From a checkpoint of a small transformer trained on Wikipedia: LayerNorm before each block.
Each number is 200 + 40 x the weight over its row's rms, rounded and kept within 0 to 999. Layers, rows and columns count from 0. The size before them is the row's rms in percent of the matrix's.

# layer 2 MLP down (transposed), 256x64, rms 0.0951, rows 147-157, columns 0-63
118,220,208,209,223,230,207,230,238,200,264,180,251,200,204,205,234,191,229,180,163,63,146,193,258,201,198,166,186,153,164,209,202,206,200,180,156,183,218,166,261,205,134,227,234,132,165,220,139,246,203,179,235,230,196,241,224,135,251,259,285,216,111,199,188
097,237,209,205,210,288,159,230,154,217,245,201,231,127,211,182,148,142,207,168,177,209,225,209,234,210,137,172,269,167,247,189,299,185,280,251,211,192,236,164,162,209,137,167,189,155,239,218,215,206,221,231,253,105,193,257,169,156,155,211,160,190,179,184,218
074,142,130,191,206,158,243,215,198,228,127,196,172,152,167,176,249,196,236,211,245,188,202,268,184,244,223,159,253,220,211,113,245,171,216,208,193,197,183,190,196,204,192,265,245,139,126,325,170,227,209,114,208,219,222,243,173,157,193,203,205,209,252,172,175
060,166,282,195,137,180,244,241,87,159,229,231,242,132,175,193,207,211,185,220,219,192,254,164,180,251,168,195,131,154,229,213,192,226,145,224,210,205,196,254,222,102,190,169,181,199,156,171,118,158,255,227,208,236,270,180,187,178,239,223,222,233,212,220,177
093,262,214,212,188,150,241,204,287,217,152,150,215,121,204,207,181,128,206,104,175,231,245,208,167,169,240,213,174,221,197,199,192,203,235,200,179,218,244,196,170,162,173,196,153,196,226,168,139,151,165,240,235,259,296,177,227,225,211,283,136,249,225,225,230
094,244,286,122,179,229,217,294,179,191,155,213,230,177,236,196,218,202,225,240,216,188,136,245,152,140,220,138,255,209,185,178,186,199,227,164,198,178,186,272,219,229,211,243,205,139,259,225,196,175,167,247,277,181,134,127,260,161,177,229,169,183,175,185,219
081,195,178,210,214,177,177,199,201,204,265,222,242,201,214,141,199,143,186,246,163,285,180,185,241,200,137,295,212,211,269,188,223,321,167,166,244,239,194,191,185,214,112,204,204,171,220,131,201,205,149,166,233,212,159,191,282,179,216,189,137,187,162,200,176
100,242,189,253,189,244,200,253,178,132,157,227,292,174,162,134,133,183,190,214,184,230,210,188,239,187,220,215,195,186,219,232,223,212,232,243,196,169,181,157,172,173,156,180,157,117,292,198,136,189,257,178,208,209,153,183,223,172,269,155,247,150,277,239,233
099,186,199,197,151,247,180,217,198,228,119,152,232,166,191,216,171,209,160,230,204,219,175,231,249,208,159,178,200,261,261,162,225,285,139,187,195,208,252,144,193,156,162,246,189,176,246,215,234,119,208,251,320,210,140,168,186,159,210,156,271,179,188,215,214
106,146,237,198,214,232,164,185,205,221,172,256,134,255,170,144,204,262,215,191,243,128,270,203,273,187,184,262,160,152,180,136,173,254,246,175,236,206,197,219,231,194,171,212,230,173,201,168,182,231,212,107,243,177,157,262,220,174,220,124,251,151,165,198,168
129,198,231,234,168,175,224,207,144,176,193,205,131,211,207,232,184,168,202,183,282,168,184,223,165,173,212,206,225,235,254,210,157,239,246,200,257,239,181,237,200,333,162,165,156,212,187,252,190,187,218,190,178,171,262,218,152,301,199,192,94,217,184,155,161
# layer 2 MLP up, 256x64, rms 0.145, rows 148-158, columns 0-63
085,212,263,168,219,242,212,156,183,239,181,129,272,146,240,173,103,126,254,128,165,222,232,154,240,241,166,227,242,197,209,156,220,216,249,207,208,160,180,219,189,250,203,187,168,125,197,184,207,233,162,200,227,231,174,287,193,190,192,211,128,193,242,258,191
094,250,206,154,252,332,210,219,169,198,266,202,201,200,187,145,202,118,191,203,190,175,202,164,264,190,227,237,179,184,218,235,208,229,230,268,223,192,208,160,219,214,168,113,207,183,231,232,284,177,200,254,245,159,205,172,178,252,199,110,159,208,152,176,210
079,284,234,130,242,238,205,175,172,278,247,236,178,191,205,158,139,217,196,195,152,174,199,175,249,213,209,191,250,206,155,137,178,213,213,205,213,146,145,248,133,194,146,183,173,206,220,259,251,210,92,257,257,186,236,190,227,197,214,208,173,157,246,214,261
116,250,202,179,177,250,205,189,207,210,116,236,281,200,278,164,204,225,134,193,241,132,216,113,221,240,143,194,157,158,199,208,253,187,166,235,181,216,190,188,227,216,220,240,186,155,207,247,251,233,208,241,238,234,209,221,179,182,202,116,100,130,182,219,197
098,156,244,146,191,207,223,173,229,245,96,236,248,157,236,138,136,232,212,160,184,193,168,205,207,263,200,188,211,120,212,186,211,161,263,206,204,183,188,231,201,194,183,232,277,194,174,166,221,207,133,255,257,236,182,210,158,173,187,239,138,116,170,265,235
113,232,242,189,195,216,177,169,198,225,225,176,274,176,236,164,156,184,231,190,116,199,171,168,326,212,177,207,209,159,188,209,215,220,256,235,293,163,152,249,131,194,160,173,244,201,194,227,240,206,138,205,144,176,155,262,222,172,187,212,138,255,231,250,198
127,221,219,145,190,203,132,212,207,242,208,253,210,138,194,131,195,188,190,232,193,235,175,195,216,213,210,199,143,233,200,146,194,196,304,172,269,160,108,233,127,138,178,184,211,190,233,261,212,212,204,290,268,166,177,205,270,256,154,196,208,220,206,201,238
130,244,211,192,287,264,213,261,182,240,179,265,251,142,151,128,154,163,162,202,179,213,220,214,244,202,258,202,142,180,200,162,175,224,290,219,206,203,164,161,155,210,103,158,154,229,207,208,207,201,175,273,211,179,144,232,220,203,187,167,169,208,185,168,264
101,238,197,199,169,158,249,134,173,227,154,165,211,175,192,212,128,200,249,209,240,233,239,151,248,185,189,165,197,214,162,246,221,133,235,258,232,111,196,218,238,112,216,157,176,202,254,218,203,251,211,228,177,245,304,238,167,152,205,216,140,161,225,243,215
113,165,270,161,224,181,179,166,184,230,173,242,231,172,228,225,164,173,168,182,189,162,264,236,210,187,109,215,229,202,213,177,249,165,164,266,143,212,172,178,187,204,200,216,219,223,216,245,327,153,121,179,210,268,126,215,176,192,206,130,172,151,236,223,163
052,218,258,188,186,227,181,204,189,201,152,165,186,146,254,211,171,150,218,169,176,184,263,160,289,197,172,212,202,232,183,229,265,173,233,196,170,176,169,271,213,218,211,216,262,107,142,247,245,295,273,189,174,151,203,213,196,137,145,183,211,244,247,200,160